Weights of a small GPT-style language model, trained from scratch on English Wikipedia.
Architecture: RMSNorm before each block, rotary positions, no biases in attention or MLP, untied embeddings.
Each number is 50 + 12 x the weight over the matrix's rms, rounded and kept within 0 to 99. Layers, rows and columns count from 0.

# o: layer 2 attention output (transposed), 640x640, rms 0.0309, rows 11-27,138-155,266-283,394-411,522-538, columns 128-191
# v: layer 2 attention value, 128x640, rms 0.0358, rows 11-27, columns 128-191
o138:46 61 60 63 73 61 44 64 42 52 41 49 71 57 39 32 39 62 44 50 72 51 43 62 42 55 44 37 57 46 53 55 46 38 53 34 63 63 52 50 41 44 60 43 38 36 35 46 53 28 47 46 46 46 46 50 56 52 54 49 56 28 51 56
o266:57 59 49 75 66 48 65 64 62 51 64 58 52 59 64 46 51 64 48 80 84 51 62 64 59 55 58 32 65 29 62 51 70 51 48 42 71 55 48 56 67 47 51 35 54 38 56 40 32 31 64 46 46 29 35 48 56 76 35 43 83 62 54 40
o394:43 69 57 33 51 27 67 43 50 55 77 69 53 33 26 23 55 73 46 85 75 62 58 58 59 45 35 49 73 17 55 56 65 43 40 50 52 34 65 35 55 64 47 27 48 52 54 46 32 57 71 43 53 53 52 46 68 50 44 48 42 76 52 64
o522:21 54 53 49 54 50 48 63 47 18 59 49 38 59 57 40 63 45 57 60 60 58 64 74 59 55 69 53 45 53 53 36 53 40 45 56 41 44 55 57 48 38 47 45 54 59 47 62 57 57 45 30 48 53 41 56 44 53 31 54 54 20 47 46
v11:50 69 47 57 59 46 63 58 59 32 56 59 41 60 58 48 76 68 47 57 67 64 50 55 71 30 42 27 37 49 43 06 45 31 60 65 37 40 67 50 56 53 39 41 57 71 60 54 46 51 44 46 44 56 30 70 45 28 61 83 47 37 36 51
o11:54 55 56 47 51 55 47 48 42 59 42 39 49 48 41 59 54 40 52 50 77 62 44 24 38 53 47 46 68 39 46 54 70 46 53 57 50 49 38 50 35 65 57 38 48 45 38 55 42 50 40 65 43 50 46 39 44 63 68 46 42 59 52 50
o139:45 42 50 34 49 39 60 48 34 40 57 27 50 51 31 36 61 21 40 43 60 59 42 27 49 30 36 48 63 39 46 48 57 55 46 48 41 38 59 37 42 58 30 60 66 31 51 55 55 39 38 70 48 42 54 28 55 58 83 38 44 55 52 44
o267:34 58 53 47 40 44 52 82 50 54 44 50 64 66 43 32 43 30 47 66 48 39 52 50 53 44 43 52 73 51 68 51 72 60 52 55 44 44 59 39 22 27 45 53 49 41 36 55 61 59 69 56 22 61 60 23 46 72 44 32 56 54 61 49
o395:54 53 39 43 45 59 44 68 48 47 28 03 39 59 48 56 48 48 53 38 56 39 51 28 69 52 48 48 55 50 47 41 72 35 48 66 76 55 44 49 55 58 60 45 54 66 60 61 55 80 28 64 51 48 51 52 43 52 40 38 44 51 46 65
o523:37 37 41 46 47 61 69 54 34 30 42 23 52 59 45 45 33 29 54 44 55 44 57 40 64 36 46 57 62 45 54 52 53 50 65 68 31 59 69 35 42 32 56 45 48 73 47 41 62 60 45 65 37 25 52 38 49 53 69 65 63 49 39 35
v12:55 53 46 30 56 59 57 70 27 61 64 28 67 60 53 45 51 45 44 51 49 65 36 40 52 53 47 52 38 43 41 31 45 40 32 58 36 46 53 35 62 53 55 51 70 56 66 35 57 32 50 33 61 55 70 58 60 30 41 46 36 28 24 38
o12:37 59 58 42 59 34 42 40 50 39 59 55 63 39 65 55 64 69 50 47 44 54 64 41 60 59 46 49 35 39 61 65 54 47 61 43 51 32 42 48 53 69 48 42 38 45 51 40 58 43 71 66 44 39 64 57 52 50 62 64 47 50 42 30
o140:55 50 70 51 68 37 63 68 61 46 34 65 62 48 32 48 47 60 39 27 53 43 52 45 50 55 42 44 39 42 54 61 61 47 53 44 51 30 50 20 54 65 39 37 49 57 47 55 51 34 70 57 59 41 59 57 59 65 32 70 46 52 42 44
o268:44 57 30 46 59 45 47 35 78 46 33 59 44 39 43 53 62 48 51 49 48 41 66 75 53 67 64 38 61 36 66 51 58 53 49 45 59 51 51 20 61 48 61 35 40 28 34 55 51 42 56 65 36 45 39 35 39 48 38 66 53 79 64 35
o396:48 30 58 39 61 25 83 52 47 30 61 30 56 62 48 70 40 48 66 68 50 51 74 23 63 55 25 42 60 41 39 53 40 19 38 46 51 59 49 26 51 67 50 47 52 43 40 53 55 56 56 63 61 47 38 33 52 34 55 41 47 69 59 44
o524:41 34 63 58 77 42 63 55 74 30 36 47 60 57 55 63 65 60 63 51 58 54 62 63 66 57 53 59 53 63 45 38 59 54 37 51 54 44 27 28 48 45 33 56 46 72 41 54 48 55 64 46 35 55 46 58 33 63 53 51 82 59 44 39
v13:42 49 59 59 43 48 64 29 54 66 50 45 61 50 54 59 41 53 33 33 57 59 34 48 63 34 47 67 54 44 67 81 42 43 57 51 76 36 48 51 44 52 57 40 58 52 41 44 38 44 33 35 56 28 59 58 61 40 46 38 57 43 52 70
o13:52 47 49 42 57 57 57 38 55 49 70 66 49 61 50 53 38 47 40 43 49 52 38 48 53 27 42 57 46 45 45 48 56 41 35 44 66 49 47 66 50 55 45 54 64 66 43 51 33 50 48 61 61 54 51 47 50 38 62 64 58 54 58 49
o141:51 57 45 56 45 54 58 36 63 51 40 61 48 48 52 58 47 40 36 32 46 38 45 49 49 37 51 62 47 43 54 42 49 41 58 47 41 42 40 58 53 39 42 42 50 57 40 49 38 42 34 57 43 55 58 50 42 48 62 49 53 52 60 40
o269:48 42 60 47 43 68 49 46 47 52 26 70 65 52 39 47 40 65 49 29 31 43 49 44 49 59 40 52 44 50 43 51 43 44 44 51 37 45 58 51 47 54 42 43 42 62 36 61 46 43 47 60 46 47 78 52 42 40 60 64 52 33 48 53
o397:51 43 33 39 54 45 42 61 67 44 43 59 41 65 67 42 37 60 34 64 40 57 55 42 36 51 44 56 58 40 42 50 48 50 52 50 65 42 48 47 43 39 63 53 48 29 39 47 34 52 39 54 53 16 70 56 25 55 50 56 31 55 56 44
o525:53 51 42 47 49 64 56 39 52 39 36 63 52 60 57 40 58 66 36 49 47 46 58 46 50 46 59 69 57 40 54 39 44 44 45 44 79 57 56 61 46 44 49 45 61 53 38 64 40 34 55 62 49 50 56 57 35 57 63 52 49 53 48 53
v14:55 63 35 40 76 36 54 47 61 44 33 59 47 62 53 34 48 47 33 55 58 40 48 49 43 58 53 38 59 64 42 42 77 51 54 43 40 36 56 45 54 81 48 55 51 45 35 60 64 59 39 43 55 68 62 44 61 58 65 68 47 47 54 66
o14:56 51 44 55 57 39 38 44 43 60 40 20 64 62 56 45 56 36 57 37 45 39 60 63 52 57 54 38 53 51 77 46 47 52 60 51 43 64 46 43 49 47 60 46 38 40 41 44 52 61 45 49 31 50 51 59 47 61 50 40 45 59 56 46
o142:42 38 25 58 46 42 32 62 48 67 49 46 44 59 47 38 54 36 65 47 51 35 64 79 46 58 57 61 56 64 68 52 51 53 57 35 63 61 35 54 30 63 69 52 51 38 47 30 38 55 52 52 28 44 41 60 61 54 33 50 53 50 57 53
o270:60 57 34 62 64 40 50 53 54 61 70 48 48 68 72 42 44 37 60 74 56 65 62 76 62 27 71 71 54 67 63 55 46 52 45 49 58 68 34 57 44 41 57 49 38 38 57 16 36 59 50 37 39 36 32 62 69 64 48 35 70 67 54 46
o398:55 46 42 45 45 49 31 40 48 71 57 42 61 50 73 33 69 35 53 26 56 41 32 46 65 39 58 51 43 53 64 46 56 54 40 48 69 54 38 45 42 50 70 49 41 50 49 56 57 66 41 44 60 77 71 69 58 49 53 63 52 39 51 49
o526:44 44 30 44 30 41 39 47 40 77 57 29 48 58 46 43 56 40 49 52 51 44 52 45 58 45 54 46 57 69 47 68 41 51 51 49 57 40 47 42 38 57 63 66 53 34 43 39 53 65 48 42 48 51 67 49 60 54 40 58 54 51 57 50
v15:54 53 63 67 36 56 57 26 33 37 46 44 44 60 36 56 46 44 50 64 56 48 68 48 58 52 71 56 27 47 61 55 42 67 36 61 52 44 49 48 48 43 59 49 67 51 53 57 67 64 48 51 72 43 59 53 49 56 38 37 32 33 37 51
o15:52 53 47 41 33 54 61 41 44 41 44 39 46 48 52 40 52 41 37 37 42 45 46 53 51 50 47 75 36 54 64 60 50 46 42 34 49 33 73 37 48 45 40 67 62 51 68 97 50 69 68 61 56 43 55 49 32 31 49 57 43 36 44 51
o143:49 48 61 34 48 40 71 49 34 32 32 42 46 41 50 47 40 52 43 40 53 52 49 40 50 58 42 46 36 43 53 52 60 50 48 47 41 42 63 36 57 52 43 63 53 61 46 70 54 55 72 53 53 50 60 48 45 49 60 63 27 51 50 50
o271:55 40 36 47 44 57 81 51 40 56 36 59 59 50 60 58 65 57 52 41 69 46 54 67 46 61 43 49 61 17 73 56 57 37 41 16 61 37 50 29 55 52 58 37 55 56 64 83 38 55 64 70 38 66 56 50 31 56 31 65 38 27 59 33
o399:29 39 67 48 64 47 50 25 48 46 48 60 45 61 48 54 71 54 36 55 43 39 59 42 44 44 46 51 42 56 57 39 23 51 27 34 59 59 72 31 50 31 50 48 44 43 51 46 50 44 65 53 38 12 51 60 53 36 60 76 60 59 34 38
o527:45 62 54 49 38 43 55 35 46 36 37 30 48 33 50 44 58 42 38 54 36 55 57 30 46 50 61 54 34 50 46 39 41 41 58 56 58 52 69 49 39 55 54 64 51 56 40 53 53 48 70 62 58 50 65 66 34 47 55 54 42 62 36 53
v16:44 38 57 62 41 59 49 87 61 52 36 62 52 54 52 70 40 70 56 58 27 30 42 51 28 52 51 83 43 37 78 55 69 45 47 47 32 44 52 57 41 56 57 50 74 41 65 39 35 31 70 40 53 45 46 35 23 52 40 39 37 25 69 51
o16:52 45 30 45 62 65 39 41 51 50 29 47 66 25 28 48 58 48 51 59 35 56 52 65 49 52 53 44 22 50 55 49 39 63 58 59 40 56 52 52 56 53 54 59 49 37 43 66 49 39 43 46 56 38 55 61 58 47 46 46 51 58 61 53
o144:59 26 61 47 58 68 29 70 44 46 42 69 75 61 53 38 48 34 51 52 24 28 54 62 27 63 70 59 56 43 46 58 31 73 53 46 57 45 62 68 37 87 58 46 57 28 42 60 33 75 34 68 43 42 47 51 70 39 52 37 61 43 44 36
o272:54 59 43 44 58 57 30 49 62 37 50 49 52 58 43 41 30 20 53 53 53 77 54 52 67 32 70 63 43 59 40 60 21 54 52 46 49 64 33 54 54 52 41 40 73 40 41 30 37 50 35 55 50 42 31 53 56 37 45 37 64 69 53 54
o400:47 36 67 76 19 68 49 41 49 43 61 47 43 60 53 64 66 37 54 56 46 46 56 54 40 50 44 49 54 48 47 73 38 37 30 55 51 55 37 43 63 26 57 33 66 65 47 58 33 49 37 68 59 77 24 55 53 47 48 35 73 53 51 53
o528:40 46 34 52 62 52 32 52 55 43 49 29 64 66 43 62 48 29 59 54 47 46 23 59 47 48 50 30 28 66 48 75 49 47 50 74 45 54 54 71 38 46 42 49 60 57 53 44 36 61 35 48 55 56 52 54 43 40 38 44 56 26 63 71
v17:53 15 48 43 72 55 49 53 37 41 63 53 37 49 60 68 47 39 48 11 77 45 54 53 51 72 41 37 41 42 61 58 63 47 60 37 51 76 72 42 54 30 50 41 55 77 55 34 21 56 49 35 23 58 51 40 48 61 58 49 46 68 46 61
o17:57 44 47 58 50 34 52 62 32 41 61 62 40 50 50 65 40 39 46 67 43 34 56 32 40 63 47 48 48 57 37 63 44 65 56 47 67 54 31 62 51 30 49 46 53 36 39 63 61 44 59 36 53 68 45 57 73 48 60 52 67 48 62 39
o145:83 31 55 51 30 46 48 56 40 70 69 56 53 51 37 66 45 45 49 44 59 38 57 56 52 41 38 51 41 48 50 62 61 58 52 52 48 46 24 40 50 28 37 55 60 46 34 60 51 50 47 36 50 60 58 30 52 50 56 39 49 19 47 60
o273:54 54 50 67 55 51 29 41 77 53 68 59 45 31 34 31 40 48 52 61 29 38 44 34 37 18 61 59 47 65 36 58 59 49 44 56 36 49 25 52 62 34 54 46 27 45 41 60 77 62 63 55 45 44 63 66 55 41 34 62 67 33 43 45
o401:49 58 33 46 40 61 26 59 46 46 28 28 53 39 41 46 43 38 53 49 53 40 48 43 28 62 62 52 38 37 55 46 56 58 33 54 45 58 23 39 43 42 59 46 56 69 52 60 37 57 69 31 75 70 57 53 70 57 36 45 49 34 52 57
o529:48 44 77 64 47 60 41 49 33 44 33 32 26 65 69 54 43 35 66 55 56 28 68 57 55 60 60 56 32 60 57 63 71 42 59 39 56 44 43 34 26 24 47 40 68 46 54 54 41 68 46 43 53 45 52 50 42 43 51 42 36 34 66 62
v18:50 43 63 75 54 42 25 71 67 42 39 49 45 48 52 54 35 54 39 56 73 31 55 48 41 66 49 49 56 35 44 35 42 47 56 32 85 65 33 58 45 30 40 71 79 45 57 57 37 44 48 36 44 66 44 45 45 48 32 28 52 48 45 45
o18:45 34 18 47 42 47 48 53 49 38 56 70 54 33 62 43 48 47 35 32 24 51 62 55 48 61 63 63 47 52 70 41 46 57 56 47 40 47 19 45 39 47 48 56 62 12 51 52 58 41 55 48 38 19 54 86 50 38 34 58 33 45 56 41
o146:51 21 25 60 61 22 57 75 55 28 38 69 52 38 34 42 42 42 59 43 37 54 54 46 69 48 71 44 52 81 45 55 27 46 39 32 42 47 32 68 42 18 65 39 49 38 32 41 45 35 60 49 59 56 68 50 77 27 36 77 65 23 58 63
o274:44 52 36 41 53 59 55 64 75 41 43 60 52 52 74 47 48 33 60 40 56 48 30 52 68 40 44 57 43 51 41 52 26 41 49 40 46 63 39 46 38 33 16 42 48 45 61 48 60 50 45 48 49 43 67 55 52 55 54 53 62 37 59 47
o402:61 19 68 59 70 77 55 32 67 52 61 43 47 43 55 68 56 48 47 47 76 50 41 58 46 53 61 50 39 69 53 48 30 49 27 29 55 26 47 37 39 31 51 55 40 26 44 61 29 18 39 52 36 34 40 58 32 59 35 25 52 51 54 04
o530:63 44 52 43 48 47 49 43 68 44 45 56 42 24 55 48 52 49 64 47 43 42 32 52 51 43 71 50 44 70 35 54 45 44 25 49 29 48 28 53 41 24 35 28 59 44 43 52 38 41 50 52 35 36 38 67 47 33 40 39 68 24 42 35
v19:46 38 58 34 44 56 55 35 45 47 55 50 63 62 54 48 78 41 67 30 59 62 30 34 60 55 52 30 56 46 65 52 42 46 52 39 65 59 56 54 64 44 58 40 47 47 70 56 49 37 52 41 84 66 67 70 47 43 45 28 66 45 28 47
o19:67 33 52 46 48 50 56 41 52 69 48 56 61 48 49 56 47 68 54 50 39 37 33 59 56 52 54 53 49 37 34 56 51 45 61 26 51 62 59 46 64 55 47 59 49 66 52 60 44 48 49 46 69 49 48 54 51 52 47 35 51 41 45 48
o147:60 40 43 55 58 51 50 48 62 57 41 59 52 48 45 56 54 53 42 43 41 36 39 56 65 54 57 47 38 41 57 49 53 55 64 49 44 51 48 42 53 66 39 43 46 61 57 69 45 60 44 51 42 53 38 62 45 49 37 44 49 44 48 42
o275:51 40 44 56 45 66 39 42 50 56 33 60 60 32 47 63 42 57 41 31 30 30 37 44 51 62 44 56 46 48 50 53 39 39 68 48 61 48 56 54 55 62 54 41 51 52 37 53 41 47 37 46 50 37 71 45 68 36 53 55 37 44 58 58
o403:63 41 43 29 43 49 45 57 50 46 58 35 60 51 53 61 37 36 63 50 46 64 52 49 56 50 62 45 72 42 46 58 44 40 65 43 53 46 41 57 53 60 47 62 60 42 38 48 42 56 41 38 57 67 61 39 58 35 56 55 44 47 50 67
o531:68 37 49 52 40 58 29 47 43 65 47 68 61 62 44 56 50 60 32 47 49 49 40 45 62 50 46 45 63 26 62 47 57 59 51 44 44 34 52 32 59 77 41 48 45 46 58 73 42 57 46 40 49 63 60 36 53 56 49 38 35 44 40 48
v20:67 70 51 44 59 34 81 38 36 67 39 61 57 45 72 64 42 39 51 39 63 36 56 58 73 58 43 45 48 64 28 44 64 37 60 55 37 56 46 24 56 64 53 38 61 44 35 51 41 38 44 52 28 57 42 48 47 54 56 47 46 54 65 45
o20:40 53 48 62 62 60 50 55 23 45 58 47 45 37 48 45 42 44 75 51 49 51 45 53 36 47 26 54 45 54 69 63 51 29 45 52 54 57 43 32 47 42 46 40 43 50 32 30 41 28 48 67 46 34 62 32 57 41 46 62 51 49 57 56
o148:21 40 47 54 41 67 53 49 49 50 61 41 52 48 43 50 40 48 48 40 55 36 37 65 26 37 43 71 47 46 68 48 44 39 39 49 48 69 41 20 44 45 40 47 44 43 52 65 53 47 60 69 34 46 73 23 47 46 59 29 50 40 52 40
o276:31 30 46 47 60 48 50 67 38 51 47 59 56 52 52 41 53 46 53 33 29 40 56 62 59 39 59 72 49 39 59 64 22 59 38 62 43 45 44 50 55 49 22 46 38 34 50 38 47 56 48 48 45 55 57 42 48 47 65 42 79 56 26 54
o404:66 42 49 35 51 54 45 72 61 50 47 33 49 52 26 44 34 39 50 65 65 20 62 34 46 45 42 57 48 36 45 42 55 30 55 59 48 43 35 12 48 23 26 51 64 28 52 56 53 64 44 64 65 53 54 36 51 61 38 58 54 55 50 63
o532:49 30 48 55 33 56 65 68 52 65 45 38 66 40 48 52 38 43 75 29 55 50 43 67 37 45 36 73 32 70 52 55 51 51 61 65 52 68 31 36 37 18 53 50 60 38 49 52 59 39 39 67 32 32 56 33 65 41 41 49 62 63 62 52
v21:43 66 31 55 67 62 38 51 65 38 46 60 46 42 55 28 43 70 52 58 54 49 35 61 51 60 58 58 78 58 53 52 59 38 49 52 51 28 51 47 47 55 54 44 49 44 59 60 62 57 62 53 56 54 62 55 48 69 30 48 57 35 57 47
o21:55 52 33 41 60 46 49 40 64 62 45 30 65 81 48 52 47 41 50 58 66 51 50 63 67 48 65 36 65 46 41 50 48 55 54 46 49 61 43 55 60 57 53 47 47 55 52 41 47 57 42 40 28 49 55 58 38 64 56 47 54 70 48 47
o149:41 62 33 64 41 59 23 56 71 62 60 44 39 67 43 46 55 39 57 57 57 49 54 72 37 49 62 55 71 58 44 48 49 56 59 49 63 50 36 63 58 51 56 43 48 54 61 31 11 63 46 49 31 55 37 65 46 42 39 41 49 65 48 44
o277:54 52 37 41 67 57 40 58 57 39 58 33 37 67 33 61 39 24 46 70 50 75 43 57 57 41 73 61 43 61 42 58 45 50 43 55 61 52 52 48 51 36 56 78 58 48 52 34 39 62 37 39 36 49 32 54 63 42 50 43 48 57 48 63
o405:58 40 58 45 58 90 17 53 51 51 74 26 69 48 65 52 41 33 32 47 45 52 01 61 48 41 63 47 64 54 56 69 57 53 47 54 83 46 29 49 51 42 47 60 54 41 34 58 57 44 45 30 43 50 45 68 76 54 43 24 33 59 46 41
o533:65 50 41 43 46 74 22 52 56 72 66 38 43 54 57 45 49 53 28 55 44 58 25 56 49 41 60 30 60 55 44 72 52 54 54 55 59 45 52 49 54 49 53 49 51 45 41 45 36 67 60 27 51 52 78 46 59 50 30 59 43 43 44 54
v22:60 74 45 55 52 48 46 62 57 59 66 61 46 39 64 30 58 42 51 47 46 54 48 51 58 57 50 62 42 83 67 62 47 30 57 51 37 37 58 46 42 53 77 46 41 33 56 53 41 45 53 32 72 39 53 66 53 38 26 33 57 41 35 64
o22:49 57 44 42 95 52 54 44 50 52 44 49 56 71 52 50 51 56 43 40 72 32 42 43 48 50 50 60 60 50 51 64 39 45 61 47 51 78 54 63 62 35 52 51 44 44 47 56 56 42 47 50 48 52 39 47 48 46 54 54 46 69 48 46
o150:75 63 28 51 68 58 55 59 29 68 33 54 66 32 54 54 52 54 27 42 73 21 54 56 20 65 40 32 53 30 59 59 38 47 68 35 45 42 52 48 71 45 48 34 39 25 42 59 34 25 42 46 37 56 46 50 53 44 54 28 15 60 48 58
o278:53 32 26 52 67 55 64 25 55 48 46 64 53 49 38 67 65 58 65 48 42 30 51 54 45 46 63 51 45 38 68 57 52 29 46 39 53 51 26 68 60 63 75 31 49 64 34 43 34 49 54 44 39 28 50 46 63 50 56 53 54 53 57 52
o406:61 43 52 34 50 31 59 47 62 50 53 44 52 65 63 48 55 48 52 55 46 74 37 47 49 50 56 48 74 45 46 63 53 48 56 41 51 54 34 39 30 40 58 53 44 42 46 44 59 25 34 40 43 47 60 54 53 46 52 68 37 61 65 63
o534:48 41 38 48 53 59 57 44 51 46 32 47 63 52 67 50 58 47 46 48 44 54 42 60 51 45 49 44 41 42 47 60 41 28 53 48 61 47 52 32 53 48 65 53 49 45 40 55 50 48 57 54 53 51 62 46 61 62 57 45 26 58 50 59
v23:35 84 35 56 44 47 82 40 48 50 50 50 41 57 42 32 42 36 40 46 75 47 48 50 71 48 46 43 24 39 46 49 56 48 60 67 30 45 58 53 48 32 49 50 56 54 39 65 49 51 49 35 50 59 46 36 46 64 72 57 48 38 77 26
o23:49 50 40 40 36 52 35 52 25 62 45 35 57 35 46 52 67 30 44 35 41 48 52 34 36 44 49 34 50 48 75 47 51 60 48 39 38 49 54 29 57 40 40 53 55 45 53 66 50 55 55 52 49 60 62 37 56 43 56 48 53 59 58 51
o151:38 44 46 50 46 36 58 58 33 38 38 55 41 54 41 43 50 40 50 51 35 44 56 43 39 38 40 38 57 54 52 48 58 54 52 40 44 58 42 47 44 64 40 58 60 38 59 56 51 48 70 67 53 45 58 39 68 55 62 42 44 48 47 43
o279:47 59 41 63 54 50 60 53 58 60 38 58 56 54 44 46 61 49 50 82 49 59 84 71 60 37 47 45 64 60 71 64 35 45 31 27 61 61 35 47 48 60 44 49 35 23 40 26 47 62 63 38 35 34 27 45 36 61 43 36 77 47 34 37
o407:45 67 39 54 47 43 48 44 40 56 37 48 29 45 56 41 54 43 37 59 66 41 69 24 67 35 47 39 51 55 79 55 28 39 35 65 50 36 58 19 49 47 40 36 68 73 44 61 49 69 50 58 72 89 39 48 39 61 75 43 57 35 34 50
o535:31 71 39 36 52 58 46 58 48 43 42 28 40 52 39 50 61 38 29 63 44 56 57 65 47 43 63 41 53 64 49 58 58 58 53 57 61 59 56 48 44 43 50 58 74 65 45 52 71 55 64 46 47 43 55 48 38 52 48 63 50 56 38 40
v24:34 75 55 59 42 43 30 46 63 30 50 58 54 44 35 28 52 39 51 37 55 63 57 49 44 54 44 65 30 63 58 41 55 51 58 72 53 63 52 38 61 54 43 16 68 26 53 34 54 09 37 75 59 44 47 65 31 76 62 54 51 66 40 52
o24:48 59 59 41 41 54 54 52 64 49 43 58 53 58 70 16 51 59 25 37 38 16 53 48 64 64 64 43 47 37 45 59 44 50 62 38 62 50 36 54 62 59 45 42 58 41 54 53 33 36 67 68 61 46 43 70 26 54 63 65 66 55 38 38
o152:38 70 72 65 60 42 49 44 49 53 25 36 35 43 29 39 53 51 38 28 64 39 45 36 71 34 39 60 61 56 44 50 64 47 54 55 70 60 48 57 50 28 62 43 69 76 25 20 37 42 58 57 45 60 54 63 39 57 59 65 42 40 63 57
o280:67 54 44 73 70 58 52 76 59 59 41 35 47 50 43 67 52 57 55 49 60 43 26 48 62 57 49 38 55 29 37 42 53 46 67 36 76 56 56 40 65 35 60 57 53 58 69 58 38 64 59 32 27 57 34 60 59 43 14 72 65 27 42 59
o408:50 61 58 54 74 92 34 58 55 55 74 63 53 47 62 32 67 33 26 55 56 47 48 60 28 54 54 36 47 55 37 63 28 32 48 54 59 38 47 34 53 53 37 28 64 41 62 56 33 37 68 39 69 18 38 52 56 61 48 45 48 73 33 44
o536:51 58 62 62 58 53 40 55 56 43 57 65 34 62 71 48 71 49 31 27 53 36 60 51 67 58 66 61 60 57 35 40 33 63 54 41 47 72 48 55 50 29 55 44 67 57 34 52 51 33 74 30 32 39 45 56 37 57 48 46 55 54 30 57
v25:66 38 37 64 62 53 72 61 50 26 52 49 37 41 55 52 59 58 34 48 14 48 53 54 58 57 41 69 53 41 56 36 51 20 65 61 54 58 60 33 44 34 67 54 46 35 75 60 65 66 58 54 24 34 63 54 67 36 52 36 46 16 39 65
o25:48 61 58 54 67 58 54 55 46 39 49 43 57 38 44 54 53 50 48 54 57 57 34 52 46 54 41 53 40 46 56 57 66 41 55 57 48 45 60 53 51 55 48 49 58 46 45 69 56 35 40 65 42 39 66 61 41 58 46 46 34 42 40 49
o153:54 37 55 57 48 61 58 68 42 42 69 48 64 38 56 52 49 41 58 37 57 42 48 63 27 73 52 74 55 30 61 56 38 57 43 39 48 44 68 53 52 43 48 54 45 36 67 56 42 54 70 60 39 28 53 51 44 47 48 37 49 29 31 51
o281:44 64 32 52 76 50 53 56 60 63 70 44 43 68 38 42 50 55 60 48 70 54 43 47 67 38 70 55 55 53 67 56 46 46 50 41 67 63 45 52 60 47 55 47 69 41 39 49 29 55 25 56 18 35 54 46 43 45 53 52 52 41 55 46
o409:52 69 45 38 46 42 40 46 53 54 51 58 45 65 32 55 55 61 58 57 28 60 55 49 74 45 32 55 62 42 72 42 71 48 62 41 51 55 49 62 49 37 51 61 28 58 56 66 68 49 39 57 42 55 62 46 33 51 36 40 47 70 70 59
o537:39 61 54 49 68 54 47 47 54 46 42 46 44 48 55 50 53 52 72 61 47 60 46 73 47 54 48 59 47 62 48 49 62 42 47 56 46 50 60 64 46 53 50 59 41 51 38 45 49 45 45 52 48 52 62 46 56 48 30 36 65 42 63 57
v26:53 53 50 62 82 42 36 54 38 43 52 78 48 41 45 21 67 53 42 55 38 55 64 68 51 32 54 52 38 37 43 48 64 31 46 49 44 67 45 44 40 56 29 38 39 73 43 85 61 62 47 38 76 31 55 45 69 64 49 54 39 70 51 37
o26:45 42 42 55 59 64 68 51 52 44 39 23 38 55 37 31 41 41 54 47 68 66 41 62 54 44 39 60 60 61 39 66 61 41 48 60 54 52 57 41 52 39 44 57 66 57 50 39 54 57 32 63 56 39 55 58 42 44 56 51 58 38 35 43
o154:53 34 52 47 58 55 51 57 35 29 66 23 55 34 42 38 50 45 15 47 55 55 22 42 18 47 39 65 63 48 38 39 54 37 46 69 46 51 76 60 55 41 40 73 41 30 62 50 37 53 53 58 54 42 58 64 53 50 43 41 44 48 18 48
o282:47 42 36 51 62 43 83 43 36 46 71 41 50 70 36 38 59 55 55 55 58 64 51 50 50 63 59 47 55 42 75 60 26 45 54 26 86 46 41 66 60 46 65 69 67 57 63 54 29 62 42 33 39 67 53 59 45 36 49 37 49 31 29 45
o410:33 53 71 76 40 51 23 50 47 54 61 67 64 62 61 26 52 54 20 49 51 69 25 74 33 34 43 61 52 48 62 46 46 50 54 54 47 28 53 31 35 08 31 53 41 40 57 45 42 47 45 39 45 45 50 63 42 80 64 68 51 64 53 60
o538:44 45 52 54 58 42 37 55 44 47 50 41 55 53 51 29 50 41 42 34 47 57 42 77 42 53 60 53 44 46 65 52 39 49 50 61 61 56 58 59 56 53 55 68 52 53 39 56 33 63 38 42 28 45 47 67 54 52 38 51 51 49 48 56
v27:65 53 41 59 71 48 44 51 29 48 39 55 31 39 47 27 44 41 46 52 59 48 30 54 38 54 58 41 32 54 56 60 53 48 38 47 50 61 59 45 53 40 54 57 54 44 50 25 46 62 53 64 64 62 61 70 62 62 51 55 40 51 49 46
o27:36 52 52 50 57 66 63 65 43 28 60 71 27 30 50 63 49 56 36 54 54 51 27 39 47 50 39 67 41 64 56 58 44 60 43 50 65 51 41 53 62 53 43 56 59 54 57 46 52 44 66 33 63 35 48 63 61 44 48 58 57 46 28 53
o155:47 45 55 48 70 45 91 57 37 18 49 46 41 41 47 48 45 44 23 44 45 53 38 36 42 67 47 57 51 45 48 64 53 69 45 52 41 43 52 28 61 38 45 51 41 53 61 70 54 54 71 39 53 46 59 61 61 42 41 44 44 50 37 58
o283:41 52 48 50 60 52 65 50 56 54 39 59 54 33 35 63 52 62 39 26 57 42 39 53 55 58 52 45 50 30 67 47 36 36 48 37 65 40 36 25 58 64 50 36 48 42 46 65 45 62 70 50 44 32 64 43 45 37 51 62 60 35 40 38
o411:51 43 56 49 26 38 46 46 57 49 34 61 55 39 63 28 52 56 50 60 63 41 41 30 33 39 46 32 46 45 46 11 47 43 38 41 47 58 35 48 62 51 49 39 48 49 56 42 38 42 61 54 53 54 53 56 61 62 41 68 62 53 34 44